python train.py --n_layer=12 --d_model=256 --n_head=4 --n_kv_head=4 --head_dim=64 --d_mlp=1024 --vocab_size=1024 --activation="swiglu" --norm="rmsnorm" --norm_place="pre" --norm_eps=1e-06 --positions="rope" --rope_base=10000.0 --rope_fraction=1.0 --qk_norm=false --attn_scale=0.125 --bias="none" --tie_embeddings=true --parallel_block=false --init="normal" --init_std_qkv=0.0232 --init_std_o=0.00474 --init_std_up=0.0232 --init_std_down=0.00237 --optimizer="soap_variant" --lr=0.00581 --beta1=0.95 --beta2=0.99 --weight_decay=0.042 --lr_head=0.0134 --grad_clip=1.0 --warmup_steps=200 --schedule="wsd" --decay_fraction=0.726 --decay_shape="linear" --final_lr_fraction=0.05 --batch_tokens=131072 --seq_len=512 --doc_mask=true --train_tokens=589900000 --steps=4501 --dataset="wikipedia_en"
Each number is 128 + 32 x the weight over its row's rms, rounded and kept within 0 to 255. Layers, rows and columns count from 0. The size above them is the row's rms in percent of the matrix's.

# layer 5 attention output (transposed), 256x256, rms 0.177, rows 167-191, columns 64-127
size [ 95  99  96  99  92  99 100  93  98 102 103  98  94  99  90  97  97 105  89  95  89  98  98  96 100]
[[148 123 132 136 116 151 160 107  90 137 171 131 129 146 129 134 151  87 119 110 114 147 159 107 116 112 120 127 168 123 115 110 192  40 100 120  94 125 165 150  98 133 145 161 164 110 187 159  98 110 106 135 153 121  72 100  94 129  79 167 172 116 144 191]
 [155 138 113 143  85 159 129  63 128 120 198  86  59  93 126 128 187 130 137 163 136 138  81 159 172 112 152 182 166 183 116 168 123 145 136 122  95 108 154 108 116 119 142 153 127 111 170 121  76 140  82 131  64 102 134 100  99  81 168 127  90 162 115 166]
 [108 127 104 165 157 105 142 121 140 149 120 125  54 150 101 109 119 162 115 108  91 166 102 131 145  74 117 114 122 123 132  72  50  66 131 122  98  87 159  81  87 141 131  19 102  65  49 125 144  99 177 167 126 103 128 141 152 183 198 134 143 123 163 157]
 [147 175 129 162 121 133 187 141 128  62 115 130  63 143 170 153 101 135  99 126 164 162  72 117 139 116  90  63 135 114 176 127 131 121 125 140 115 139 111 133 133 119 124 128  98 111 131 154 135  85 127 167 190 112 114  93 136 118 149 162 117 170  72  81]
 [228 144 142 125 113 146 145 118 100  70 112  79 107 104 169 128 114 102 140 149  61 131 163 128 120  97 132 187  96 112 131 131  91 104 193 164 136 115  49 141  92 165  86  76  87 148 124 135 124 100 136 106  93 134 185 122  85  98  63 132 159 128 167 178]
 [130 123 137  99 102 123 140 171  76 150  95 167 119 136 129 101 157 103 120 138  89 145  96 135 119 168 112 111 186 140 170  95 111 165 157  78 146  81 158 129 128  50 135 124 176 156 146  90 147 116 168 138 111 128 159 179 146  96 100 126  45  83 164 111]
 [ 72 139 139 122 121 155 132 126 137 156 145 102  63  99  75  92 165 100 181 133 114  68 154 185 127 114 192  63 183  87  85 123  63  69 133 131 217 146  88 166 112 171 106 114  70 151 101 172 114 206 126 146 150  76 109 143 189 138 125 160 156 192 165 174]
 [169 141 128 180 133  81 107 125 139 171 145  92 168 168 122 136 130 138 157 124  75 150 133  94 165 165 102  81 143  52 158 127 113  92 103 136 154 127  94 154 119 117 148 122 120 178  92 107 160 143 133  60 155 178 120  94 130  62  89 121 159  81 106  90]
 [ 95 131 133 135 135 102  78 156 160  98 102 109  92  94 146 103  81 159 166 102 128 139 172 130 172 116 144 118 150  99  79 147 197 124  89 103 172 120  94 129 113 159 145 133 131  97 108  90 146 138 128  42 189 115 148 105 111 140 150 130 148 165 119 159]
 [141 136 103 138  95 149 150  61 112  81 128 112 149 132 127 128 144  98 169 104 128 134 158 102  93 102 114 162 117 131 173  65 144 118 107 147 143  98  96 135 129 181 112 166 106 189 123 124 151 152 103  74 104 139 100 110 143  66 179 151 195  99 158 129]
 [ 84 163 149 114 158 132 108  99 113 124  97 101 153 152 198 105  68 135 168 159 160 154  87 153 139 130 124 102 141 155 152  97 102 119 165 156  93 158 129 173 122 180 129 107 108  66 131 163 142 134 160  58 145 124 137  86 109 111 117 124 127 138 136  64]
 [122 157 160 181 138 141 162 184 137 185 120 131 111 109 145  85 106 170  92 162 124 134 125 124 109 198 193 148 146 105 167 110 139 201 120 151 146 121 133 121 146  52  97 143  84 120 122 153  77 126  55 159 175  74 126 150  90 181 128 166 146 126  96 143]
 [ 88 132 147 122 143 169 119 107 119 126  85 165 105  99 152 154 114 103 144 150 197 129 117 156  96  71  99 150  62  63  63 185 154  85 153 158 162 134  56 103  77 159 119 129 149 136 130 164 177 122 118 106 168 138 168 150 117 134 119 125 100 128 135 115]
 [191 104  99 116  17 131 157 136  74 163 163 147 125 136 145 114 141 114 109 130 139  81  71 147 125 128 166 154 141 161 139 130 108 158 112 192  85 127 163 166 146  59  94 100  95 137  91 131 112 149 113 159 160 185 108  77 120 157 154 124 123 157 153 143]
 [100 135 191 129 156 133 127 123 102 136 153 135 117 142 132 145 172 134 166 126 155 192 119 135  96 149 103  85 108 113 170 107 139 134 163  97 111 116  67 107 194 139 145  89 111 119 178 126  94  88 153  96  56 101 144 162  81 152  76 164 146 149 143 134]
 [140 143 167  24 161 159 127 145 164  48 167 136  63 110 109  74 111 147 134 113 124 129 118 117 105  88 157 146 112 144 124 218 157 128 191 140 161 171 166  76  93  84 112 144 121 158 145  97  91 130 152 180 151  84 148 117 145  71 136  90 125 101 123 102]
 [125 105 140 165 114 130 102  63 198  68  88 162 173  41 144 114 132  93 155 120  82 117 130 210 143  93 128 182 178 138 110 187 137 185 171 116 130 170 157  82 168 141 133 188 142 122 131 138  85 104  55 126 137 121  95  74 127 161 140 125 135  96 104 161]
 [149 100 169  91 133 168 121 100 119 131 100 173 191 138 126 152 135 135 135  91 133 133 114 125 159 203 152  85 121  92 135 101 107 156  57 135 170 120 153 126 144 115 105  94 139  96 110 161 167 133 104 104 167 148 190 120 140 147 178 146 113 112 152  76]
 [132 170  95  40 159 120 183  76 106 100 124 129 114 151 152 142 130 113 128 103 166 139 117  81 123 143 144 116 124 189 130  74  53 118  71 131 123  91 112 178 127   9 217 166 143 162 168 127  90 180 173 163 101 162 142 115 159 125 141 144 140 133  78 186]
 [104 176 118 122 190 119  92 192 104 167 114 140  81 115 122 174 121 122 138 148 212 133  41 157 159 128 161 171 111 168 210 115 129 149 164 125 147 110 135  85 164  47 124 126 105 133 135  94 107 135 109 128  40 104 160  90 139 159 142 122 109  93  71 141]
 [103 102  90 163 129  74 170  77 119  99 150  48 123  82 114 155 109 170 113 175  95 132  98 166 154 174 105 167  99  99 124 141 123 112 107 122 121 109  83 156 207  71 134 153 105 135 117 147 122 127 134  16 255 159 113 124 131 121 158 139 131 151  95 136]
 [ 61 181 105  79 167 157 162 164 175 187 148 150  85 143 154 135 100 128 127  99 109 161  82 151  91 153 122 199 172 163  95 156 126 177 145 173  95 169 161 115 115 116  92 144 150  89 160 130  66 150 110 165 110 117 101 150 139 106 115 113 117  96  96  82]
 [135 114 135  65  99 146 163  85 123 152 105  84 129 149 169 167 171 131 137 145 157 166 137 141 111 130 124 112 180 112 151 139 155 159 103 151 130 158 139 136  82  88 105 143  93  82 141  97 120 143  95 109 162  93  89 132 120 126 122  89 123 150 159 123]
 [106  99  99 125 165 138 161 143 128 124 113 128 167 165  65 158 150 122 119  94 138 179 124 127 115 153 150 125  77 158 151 101 159 108 164 123 131 174 117 204 169 150 146 117 122 126 142 149 176 153 146  86 144  90 117  89 116 121 113 114 143 120  85 119]
 [128 125 129 128 100 159 168 189  50 167  94 176  92 120 131 176 127 118 131 168 127 113 108 117 171 157 157  98 119 132 135 161  97 157 111 130 118 116 126 169 167  80 181 116 108  94  75  74  94 126 149 175 130 141 114 171 119 171 154 117 145 109 141 105]]
# layer 5 attention value, 256x256, rms 0.189, rows 168-191, columns 64-127
size [ 99  99 100  93 104  99  94  99  98 106 102  99 100  98 103 101 105  96  95  95 105  97  97 103]
[[174  79  72 154 133 149 137 147 178 152 133 142 113 122 115 155 148  96 126 122 106 122  99 179 115 171 119 152 141 114 142 164 130  94  95 163 121  97 137 171 129 143 146  91 197  89 169 122  91 199 174 139 147 144 121 127 150 114 146 118 103 163  99  91]
 [ 85 119 106  63 125 168  79 121  54 181 123 140 152 136 127 176 127 159 152 107 130 161 139 129 111  99  56 138 101 147 112 101 150 143  97 159  89 100 133 215 146 111 141 149 131 151 183 159 111  94 100 139 163  65 122 100  98 101 111  88 114 149 187  77]
 [ 88 136 107 139 135 108 141 112 104 120 154 131 163  98 106 110 110 177 102 141 119  75 119 109 151 153 138  90 111 151 128 125 167 111 128 158 104 154 123 134 123 112  96 144  87 108 126 215 178 128 154  97  74 103 137 150 132 185 154 170 106 121 107  98]
 [143  86  68 111  91 145 143 115 135 139 107 155 105  93 100 152  80 135 110  83 143 169 109 158 132  79 174 172  93 153 137 145 100 142 131  64 119  87 125 162 146 115 104  98  79 165 138 140 180  61 139 185 101 138 124  63 165 102  84 155  64 135 138  76]
 [109 157 152  95 166 172 177 114 119 140 163 179  91 187 116 165 119 129 129 157 127 127 197  76 155  87 154 142 129 119 106 149 183 168 158 153 164 172 109 130 120  89 119 165 183 134 152 135 149 149 117 117 144 125 154 139 158 102 106 164  89  70 106 211]
 [ 95 146 127  79 185  87 102  70 184 155 162  87 163 116 130 172  93 130 123 150 111 133 155  93  96 116 121 126 173 126 112 124 155 141 143 140 149 129 180 197  99 112 121 102 153  85 128  87 137 134  82 121  95 122  98 127 143 160 198 124 148 169  88 122]
 [110 114 156  79 120  95  49 105 224 105 140 109 134 166 115 145 128  86  57 123  92 101 116 157 102 118 205 119 131 148 183 150 147 132 127  99  95 164  89 153 109 111 116 134 134 107  63 104 109 121 126 134 133 200 112  88 122 101  84 107  82  95  94 113]
 [117 157 134  81 153 153 134 181 181 104  68 124 119  87 147 132  55 163  77 112  97 134 154 152 139 120 135 149 130  95  89 139 128 109 111 124  91 170 134 119 176 104 131 155 114 113 166 155 116 103  85 129  90 135 118 161 161 157 105 127 208 112 137 140]
 [146 142  97  92  41 106  59 129 111  88 141 101 126  74  98 113 126 151  73 121 138 131  80 119 138 143  64 138 166 182 145 104 167  98 105 133 103 154 138 112 125 123 108 153 100 116 138 115 136 144 125  71 124 223 119 144 157  94 134  91 138 168 137 136]
 [130 159 156  95  92 163 145 204 135 131 106  93 114 132 131  95 169  97 119 145  91 121  87 132  70 134 122 187  97 130 153 115  88  94 147 131 159 113 158  90 166 163 162  96 142 141  91 114 155 157 158 174 121 167 160 141 109 140 119 123 143 157 109 103]
 [158 153 139  87 168 150 140 135 147 120 164 209 149  99 177 151  89 147 147 100 132 171 114 139 180 160  96 159 138 167 118 171 113 115 139  94 103 126  94  83  47 100 127  89  80 168 167 181 102 109 159 123 179 159 109 112  95 128  79 130  78 136 208 112]
 [163 104 112 140 118  99 102  88  99 124 122 121 134 135 117 108  59 148 164  86 115  92  78 146 117 140 111 118 153 138 125 100 170 110 147 165 130 135 118 109 150 120 103 164 108  80 143 143 123 114 169  93 137 127 141  96  96  93 137 146 131 118 144 134]
 [161 122 117  51 182 115 110 144 110 118 162 172 108 103 173 187 183 188  33  91 125 176 154 120  65 163 118 103 124 122 155  66 107 120 132 163  99 105  88 186 224 173 172 128 123 187  75 165 121 125 133 105 121 141 130 175 103 125 122 124 123 164 127 104]
 [ 92 150 129 114 168  62  92 150 168 179 114 154 127 104 126 138  65 144 172 172 161  93 134 110 128 134 124 123 124 124 115 139 126 123 102  93 164 131 106 151 139 124 123 141 103 142 147  57 148 153 183 151 134 100  79 151  76  70 181 165 112 115 106 133]
 [146 182 105 102  86 156 138 186  98 156 219 115 145 135 143  76  84 134  91 136  91  82 150 153 156 117 194 165 154 144  84 154 118 148 100 176 156 122 137 145 177 120 133 160 175  92 197 201 130 130 161 185 143 142 147 109 180 141 140 135 156 102 117 142]
 [173 112  74 162  74  99 175 131 109 130 142 117  65 102 102 126 114 114 139  78 132 104  69 120 115 138  96 196 141 112 198 146 118 107  92 111 120 147 152 111 167 134 143 113 167 160 205  66 115  75  77 134  75 133 160  74 155 158 116 120 151 159 142 178]
 [161 186 161 157 124 138 109 120 123  59 110  87 107  35 116 144 180 115 118 182  81 193 116 115 112 121  78 130 129 118 126 160  96 111 161 115  94 125 170 157 118 116 135  54  94 158 141 113 120  49 130 138 103 143  51  92  98 119 133 173 183 130  91 166]
 [152 100 114 139 190 140 155 113 122 136 160 123 175 146 113  80 154 146  34 112 117 121 101  55 133 162 114 111 172 116 128 124 141  94 112  87 109 159 125 115 153 156 135  86 187 182 115 125 155  94 144 168 162 121  76  93 148 121 168 103  81 155 145 108]
 [ 95  71 120  47 122 128 122 175 101 144 101 119 151  79 152 139 160 168 110 123 103  70 151 131 174 179 129 142  95 135 103 163 169 112 141 124 149 131 171 104 113 172 124  92 180 110 198 133 156 141 162 112 106 170 118 115 154 131 141 125 139 112 218 108]
 [ 57 150 141 131 169  91  72 217 117 162 184  55 132 105 112 125  99 140 124 110  99  93  95 110 149 205 122 109 124 120 115 172 104 133 118  80 134 167  72 154 155 111  90  60 147  91 106 146 110 153 112 101 112  90 110 117 119 130 100 134 131 115 113  62]
 [117 112  92 117  98 116 238 170 115 182  84 152 127  95 130 112  86 157  97 161 130 116 119 126 147 205  94 158 107 156 119  78  79  71  82 151 136 158 149 135 132 120 147 131  97 115 123 146 140 175 115  88 126 129 117 167 116 110 131 102  88  94 170 151]
 [147 118  91 110 123 120 133 188 100 133  89 118 104  89 107 163  86 122  95 106 195 172 114 103 109  87  97 178 151 165  47 138  93 114 182 149 140 106  59  76 104 190 119  95 121  85 115 122 147  73 175 113 107 108 116 119  93 144  92  78 150 119 130 107]
 [124 120 165 164 183 118 125 145  98 142 129 125 126 182 121 170  69 185 151 132 132 100 137 172  93  71 132 141 137  99 128 156  64 161 114 104 118 123 125  98 159 134 141 123 144 153  94 150 190 109 117 116 121 105 119 124 107 133 141 138 134 123  76  80]
 [136  67 113 103 146 147 126 130 151  82 125 128 141 121 116 179 164 147 155 170 103 137 131  90 137 103 144 169 123 129 125 112 104 106  71 177 150  46 135  84  61  97 159  77 133 192  81 148 153 151 109 132 154 159  74  96  95 118 102 125 139 168 103 155]]
# layer 5 attention query, 256x256, rms 0.171, rows 192-219, columns 64-127
size [ 79  80  85  86  82  91  86  83  90 101  96  90 105  95 105 115 122 115 113 113 106 116 108 119 107 126 118 114]
[[134 146  74 112 114 194 112 102  85 141 155 111  99 112 118 120  96 194 129  97 175 100 165 108 170 149 105 105 151 180 110  88 107 114  94 133 127 109 117 120  95 111 206 128 117 107 148 106 126 164 202 134 168 175  95 147 103 134  91  97  81 139  81 115]
 [143 110  82 131 188 136 157 121 100 121 169 130 129 186 110 222 158 157 168 110  82 124 155 133 116 101 141  94 183 131 150 110 123  71 127  84 147 108 129 145 154 132 133 183 111 116 117 146 108 114 159 102 139 112 123 128 132 157  80 138 152 135 117 130]
 [ 79  78  74 187 139 102 176 144 144 142 192 174 156 182 124 150 137  97  83 129 144 106  51 111  65 154  88 130 126 106 122 104 117 108  57 190  91 108 111 146 137 151 121 125 120 117 169 159 171 125 110 103 162 113 139 123 123  98 141 146 124 172 108 110]
 [119 115 188 112 181  91 168 146 152 118 135 138 155  94 175 177 126  88 119 113 121 128 154 161  81 169 155 123 157 131 150 128 134 152 118 139  84 131 142 114 152 141 122 115 107 174 121 116  96 153 140 109 127 109  83 144 156  58 180 141 125 157 178 145]
 [186  96 136 124  67  97 175 166 124  84  71  85 116  97 115 104  72 127 131 103 103 104 163 126 152 141 146 137 184 110  99 142 111 149 163 142 102 143 153  76 144 153 160 123 148 154 122 121  95 137  92 109 152 126 117 150 146  71 171 146 176 130 149 119]
 [143 128 101 147 142 112  29 129 134 138 117 139 173  89 193 111 123 128 134 103 148 166 107 107 117 122 123 146 208 153  54 113 170  96 155 128 107 114 171  96 157 129 104 101 158  99  77 152 130 177 165  87 107  88  96 133 158 142 113 127  71 167 131 184]
 [129 115  89 112 148 122 129  99 139 117 129 137 228 169 135 115 172 176 153 138  70 116 118 125  42 102  90 179  85 117 123 119 162 127 148 220 137 179 119 178 153 155  96 115 121 132 105  94 160  91 189 106 117 168 167 192  99 119 123 163 100 113  92  33]
 [ 74 103 136 135 101 169 176 173 142 132  50 140 102  99 136  70  78 140 104 124 138 134 113 117 137 149 146 158 141 118  89 117 131 147 177 103 153 101 126  99 104 179 145 171 101 113 114 117 151 101  94 117 116 136 117 171 195 131 120 149 112 131 128 139]
 [ 83 139 105 146 148 141 122  85  96  99  77 114 113 150 146 123 134 118 113 183 130  93  97 134 117 131 140 170 135  87 142 148  90 111  31 120  70 179 199 128 156 108  94  58 159 120 134 137 146 164 108  99 136 115 121 113 114 153 162 139  61 153  82  94]
 [154 134 145 107 167 202 144  91 111 154 133 153 165 215 101 123 101 136 139 165 101  89 161 125 151 110 104 125 119 108 112 157  61 152 136 146 133 140 123 150  80 136 122 125 127 107 109  74 121 136 125 129 133 154 148 161 149  92 120  77 155 174 142 122]
 [184 167 205 135 114 163  65 163 166 125 183 116 126 107  96  94 140 229  97  99 149 129 166 101 137 145 167 136 132 138 165 132 125 157 192 196 191  62 163 178  96 133 100 153 144  93 171 184  89  96 121 171 108 125 137  94 160  76 155 138 197 101 145  66]
 [124 141 138 130 114 199 122 141  84 142 122 163 111 112 129 127 156 154 139  85 126 126 156 106 209 159 116 164 124 124  95 146  81 147 121 129 169 117 182 123 127 117 120 153  57 105 128 113 154 125 124 177 148  71 155 143 145 128 134 214 139 143  89 145]
 [163 106 100 151 121  99 139 135 183 197 134 121 151 109  95 129 105 153  76 102  99 137 176  91 106 110 190  86 129 149 120 151 152  82  89 107  93 108 220  97 135 137 193 125 130  71 120 128 137 166 152 189 139 186 130 114  76 160 194 122 133 120 160 238]
 [178 128 146 134 101 148  99  86 139 173  96  88 157 133 200 124 152 130 106 130 174  85  67 150 143  66  79 121 138  99 186 119 116 183 131  88 135 132 160 132 171 188 117  42 169 114 106 215 141 102 102  54 100 140 121  98 147  98 190 163  86 129 145 102]
 [ 98 104 112 121 108 155 143 161 166 174 165 160 142 168 119 151 149 168 115 103 150 121 195 106 138 145  95 121 107 164 111 126 133  93 120 188 180 133  87 157 101 125 133 175 115 137 128 159 167 135  81 166 137 140 120 159  85 129 117  71  95 107 131 128]
 [ 46 112 164 126  92 112 127 101 100 114 133  93 132 184 166 113 147 100 111 127 114 125  99 117 193 118 163 126  87 121 128 150 115 136 152  97 133 119 171 118 144 163 122 102 113 156 154 141 122  52 186 163 130 162 135 176 137 115  86 145 134 117 172 107]
 [104  90 137 131  76 125 114  72 136 174  99 111 173 124 136 110 150 127 191  81 165 145  93 164 132 134 150 129 132 132 124  82  67 126 116 107 138  91  89 122 152 156 139 134 125 108 117 137  90  78 166 129 125 139 152 115 104 105 149 170 157 146 157 115]
 [ 98 125 111 169 178  71 154 130 133 156 107 113 118 116 181 165  47 129 114  97 143 147 121 116 114 117 156 167 181 156 123 173 168 129 123 121 158 106  79  79 138  87 169 107 147 105 107  78 118 108  77 120 139 133 145 135 152 177  78  94 116 117 159 150]
 [ 93 184 117  99 136  77 136 111 124  95  81  87 126 111 157 125  47 111  64 130 108 123  86 165 138 119 134 123 169  90 126 157 174 106 123  76 154  94  98  75 161 110 118 192 128 100 132 120 169 133 103 171 121  88 117 141 132 161 121 100 131 132 104 184]
 [ 79 147 107 175 142  83  80  21 110 125  92 124 124 130 191  86  89 142 137 133 111  83 125 104 148 155 137  66 157  64 160 145 131 108  42 115 153  41 119 125 133  95 119 132 157 128 117 164 114  96 118 133 164 114 148 178 125  60 184 141 172 154 181 104]
 [ 75 123 133 111 150 114 115  97  81  95 122 130 107  87 118  97 152 190 123 130  73  99 127 131 129  99 132 131 116 151 100 110  74 155 202 101 133 138 156 126 142 119 104 151 130 102  58 117 147 134 106 102  73 157 168 116 105 110 149 125 107  81 137 166]
 [139  86 121 146 120 165 131  92 156 139 123 149 166 130 140 126 137  90 106 205 114 104  82  89 110 147  61 126 166 175 138 101 112 108 136  79 112 156  80  79 161 130 154 148 126 121 145 133 173 110 167  79 168 156  70  77 153 192  53 139  76  69  69 142]
 [193 149 127 123 138  58 158 155 100  92 120 105 144 113 200 182  91 109 151 131  71 136 115 117 186 139 137 148 121  97 160  82 184 176 163 101 130 124 143  97 102  96 166 132  72 126 121 137 168 149 109 109 123 164 122 121 100 145  89 104 124 107 172 121]
 [124  79  88 108 123 158 169 143 123 133  97 118 140 105  95 147 131 136 107 160  55 175 143 131 165 167 126 167 115 107 134 129 140 106 114 107  87 168  93  91 145 101  92  94  96 130 149 138 130  97 160 124 167  83 179 108 148 178 144 184 107 151 123 115]
 [149  93 110  94  83 102  98 144 199 126 161 151 123  60 138 130 212 103 198 109  83 135  89 102 145 131  63 114 154 130  98 187 129  96 192 178 166 143 168 146  52  97 187 138 105 100 145  97 102 108 113 159 139 125 135 105 184 142 150  67 133 123  85 167]
 [ 47 133 154 134 126 178 108 138 138 137  96 122 122  45 135 189 138 126 166 135 135 145 113 159 138 126 112 149  59  93 157 120 131  61 181  86  90 133  94 139 128 160 105 112 134 132 150 115 156 158 122 123 176 162 181 130 111 148  42  56 109  94  98  85]
 [ 82 143  68  77 180 203 132 129 134 138  69 125 120 130 151 133 141 125 113 114 152  95 126 138 137 110  86 109 105 121 145 147  83 146 135 131 118 140 108 184 133 117 124 102  98 147  99 143 140  66 114 172 144 119 140 106 175 134 108 201 173 163 132  84]
 [182 134 120 129  93 178 170 129  98 151  90 115 112 159 145 137 149 100 151 156 130 177 126 100 158 118 132 144 118 116 144 158 138 202 170 104 209  72 163 163 100  91 133 127 142 120  93 131 142  95 127 130 180  85  89  98  79 117  95  96 126  95 122 138]]
# layer 5 attention key, 256x256, rms 0.173, rows 192-219, columns 64-127
size [ 86  78  83  92  77  83  78  88  97  95  96  92  97  99  97 101 112 112 107 119 109 108 115 117 105 122 109 107]
[[ 63  72 104 149  92 151  76 111 153 141 143 131 100 108 110 127 110 126  65 123 167 126 129 167 182 155 143 131 132 141 153 111 139 161 167 129 174 111 105 154 117 144 139 175 167 123 120 127 109  97  73 133 112 138 101 107 141 102 121 117 125 176  47 161]
 [ 91 126 137 154 138 138 113 155 139 113 146 173 109 142 171  94  79 172  95 173 154 144  92 122  83 186  97  93 114 127 146 125  94 122  52 136 121 106 133  92 120 123 125 108 105 141 155  99 126 122 122 121  93 190  89 171 130  58 136  84 118 168 174 130]
 [153  64 183 122 109 146 115 114 146 125  82 138 146 113 183 138 119 129 114 117 100 141 113 145 115 124  98 101 131 127 148 125 160 131 185 182 103 106 125 120  69 105 171 124 203 176 212 127 132 148 139 160 141  81 146 133 123 107  78 141 115 145 148 140]
 [113 111 108 181 169  91 168 104  86 137 192  91 102 129  79  58 141 118 108 169 146 131  62 116 104  42  87 168 109 131 170 137  90 127 130 178 163 109 127 143 119 108 142 155  42  97 146 174 132  60 144 170  60 158  90  98 131 179 146  82 109 113 132 102]
 [105 156  80 119 152 133 140 104 135  82 156 112 121 110 109 128 126 165 151 148 142  98 142 147  87 142  62 121 154 112 178 143 100 137 198 141 121 121 124 124 115 148 127 125  99 138 149 122 128  64 151 177  33 149 117 109 120 161 138  98 134 134 155  98]
 [131 128 130 105 121 162 189 115  91 162 156 133 142 128 116 166  97 100 170 166 106 140 135  73 166 173 130 147 117 129  75 148  98 158 138 143 143 160  88 143 165 143 113  94 130 171 165  77 133  99 167 101 168 162 116 124 117 128  95 185 133 119 119 118]
 [114  94 118 135 140 135 108  92 172 157 143 104 147 139  77 197 144 148 144 165 196 129 114 129 147 151 182 138 127 159  86 131 169 173 135 128  89  84 124 152 147 132 191  78  97  65  98 108 192 140 164 137 137 137 126  65 112 134 119  87 118 146 158 150]
 [177  98 136 172 120 128 113 121 103 126 156 139 115 118  92 124 122 101 147  98 126  81  87 131  71 136 134  76 115 111 156 151 128 139 129  68 137 130 150 148 106 214 118 179 155 126  94  86 106  98 132 100 121  65 114 118 149 125  87 116 112 136 175 160]
 [132 143  93 120 157 138  93 129 198 150  68  98 128 171 144 168 128 130 112  74  99  95 127 118 135 135 119 162 176 154 124  67 200 201 141 136 123  81 120 151 106 207 147 188 171 158 133 105 121 120  41 116 134  78 121 146 150 143 131  94 114 181 186 160]
 [ 73 133 125  88 142 112 146 111  94 138 152 102  85 144  82 192 132 121 144  80 131 114 108 159  98 156 114 154 120 149 188 153 117 171 117 158 177 115 145 145 117 117 116  64 162  97 153 214 130 144 102 136  79 158 107  73 124  78 178  66 136 115 137 106]
 [102  53 132 160 136 128 128 122  87 100 120 173 128 165 184 133 116 143  68 145  55 140 112 115  94 157 103 159  91 166 167 119 138 119  75 109 101 167 106 117  99 119 164 114 138 148 130 155 150 119 113 135 123 123 109  79 166 143  55  90 113 146 142 201]
 [105 109 159 196 130 164 135  69 109  87 134 121 118 182 136 120 142 119 109 108  80  50 204  89 134 152 152 139 121 104 173 154 125 146 169 151 147 169 145 154  98 161 106 191 151  89 128 157 133 109  94 139 112 159 185 136 143 111 151 133 107 147 102 153]
 [ 80 102 153  85  97 115  98 155 109 181  86 112 129  95  87 135 100 118 101  91 167 130 111 154 112  65  73 101 147 142  89 110 120 158 174 162 206  79 121 117 137 163 138 118  80 185 168 128 142  94 104 113 139  74 100  76 143  77  98 159 112 143 138 110]
 [107 137 116 105 100  98 150 144 193 134 151  98  90 102 181  91 152 112  89 106 101  65 121 141 125  97 119 122 149 124  68 125 128 114 129 129 128 103 195 163  91  92 118 161 102 104 161 140 102  78 144 173 126 151 128  93 122  87 182  80 111  93 114  87]
 [149  75 162 128 112 170 124 146  93 108  95 141 124 128 123 147 110 145 179 114 115 116 154  64  96  89 173 165  96 151 135 129 127 152 120 173 173 135 172 165 152 114  76  96 127 149 138 173 140 144 153 139 195 111 121 145 164 104 115 110 162 120 110 164]
 [143 137 122  92 102 111 128 117 117 104 157 121 146 127 102 135 107 155 144 128 187 117 144 109  58  89 100 103  83 126 124 128 132 156 172 149  99 141 140 141 129 101 151 168 138 180 188  73 108 110 137 167 140 141 124 135 110 119 120  59  88 166  80 160]
 [138  91 157 145 111 112  94 161 143 140 112 127 133 115  93 127 113 131 125 145 121 139  92 168 141 123  64 141 166  53 135 120 155 154 144 102 154 155 106 119  82  97  73 123 112 192 105 156 205 145 133 136 113 115 182 171 129 128 132 186  68 102  81 141]
 [160 140 144 131 134 189 109  90 131  79  93  88 141 130 128  85 152 109 127  83 124 148  73  96 109 124 145 144 129 223 128 116  98  99 149 105 142 120 159 103 139 134 131 105 105 135 157 113 100 106 126 119 182 150  89 169 130 110 133 140 141 123  95 146]
 [143 133 133 127 108  97 111  95  64 138 128 119 138 202 140 116 115 154 128 119 148  89 199 111 168 102 187 129 165 148 162  57 132 136 210  77 124  94 112 137 127 205 115 144  90 117 108 116 138 111 165 171 142 143 139 156 112 153 105 134 205 143 124  90]
 [ 75  73 142 104 171 108 155 171 125 159 114 172  97  72 148 174 104 166  95 150 143 148 126 123 129 137 183  84 161 103 116 113 129 128  84 164 113 118 145  69 149  74 104 106  89 152 155 141 164 120 120 122 138 103 176 170  78 150 122 164 122 138 121 119]
 [138 124 134  70 184  92 176 148  41  76 171 175 139 148 123 166 122  75 123  78 127  84 122 149 136 113 126  86 110 121 147 160 172 101 121  88  87 159 202  83 147 126  92 149 140 100 128  87 117  87 109  97  94 131 113  90 135 147 101 170  69 123  95 115]
 [118 135 108 136  98 102 131  82  63 164  87 119 115 154 137  89 107 115 134  70 151 133 106 126 164 138 116 139 157 136 138 156 131 156 160 129 112  95  83 118 151 172 129 115  95 184 114 146 149 139 208 116 120 105 118 176 127 132 107  82 190  52 136 129]
 [142 147 173  82 119 196 183 148 109 131 150 131 163 105 119  81 104 120 108 185 191 137  86 100 202 137 150 122 132 105 140  98 143  99 128  82 159 159 149 192 154 174 134  92 179 124  83 125 146 170 106 120 124 109 108 161 116 135 155 176 111 117  77 115]
 [203 146 175  93 147 129 126  78 152 118 132 109 112  87 138 132  97  98 132 125 155 140 130 125 107 131 213 111 128 129 163 124  78 164 157  91  65 191 116 147 110 105  74 126 144  80 155 138 137 124  82 107 140 112 128  68 162 178 109 154  93 120 130 124]
 [142 107 131 166  96 158 134  96  96 102 143 126 102 132 128 135 137 162 124 116 159 101 115 104 110 119 120 118  97  92 107 129 131 112 140 158 162 106 113 113 103  64 155 164 112 111 107 127 156 160 140 137 130  77 157 157 128  77 132 113  93 110 109 143]
 [102 149 137 117 144 192 150 150  87 173 159 189 113 136 143 195  81 138 114 165 169 128  82 136 193 118 204 173 109 134 149  95 106 150 104 153 147  89 202 150 162 146 111 100 109 143 123 160 153 143 117 112 162 189 147 201 131 129  98  94 146 147 104 163]
 [130 152 134 142 125 116 214  83  93 130 142  66  63 165 142  99 129 109  73 186 151 124 125 116 153 125 118 100 110 142 177 113  83 100  96  88 144 107 128 150 116 111 105 134 129 148 155  46 142 151 147 133 118 209 114 100 186 177 117 144 139 119 179 161]
 [ 91 112 130 163 203  94  60  99 130 119  99 152 156 116 105 173  96 140  96 152 130 140 134 135  53  94 135 158 139 115 177 133 114  64  86 151 136 140 113  83  84 156 142 135 175 109 117 116 138 173 143 132 153 123 147 109 126 165  92 188 103  55 139 122]]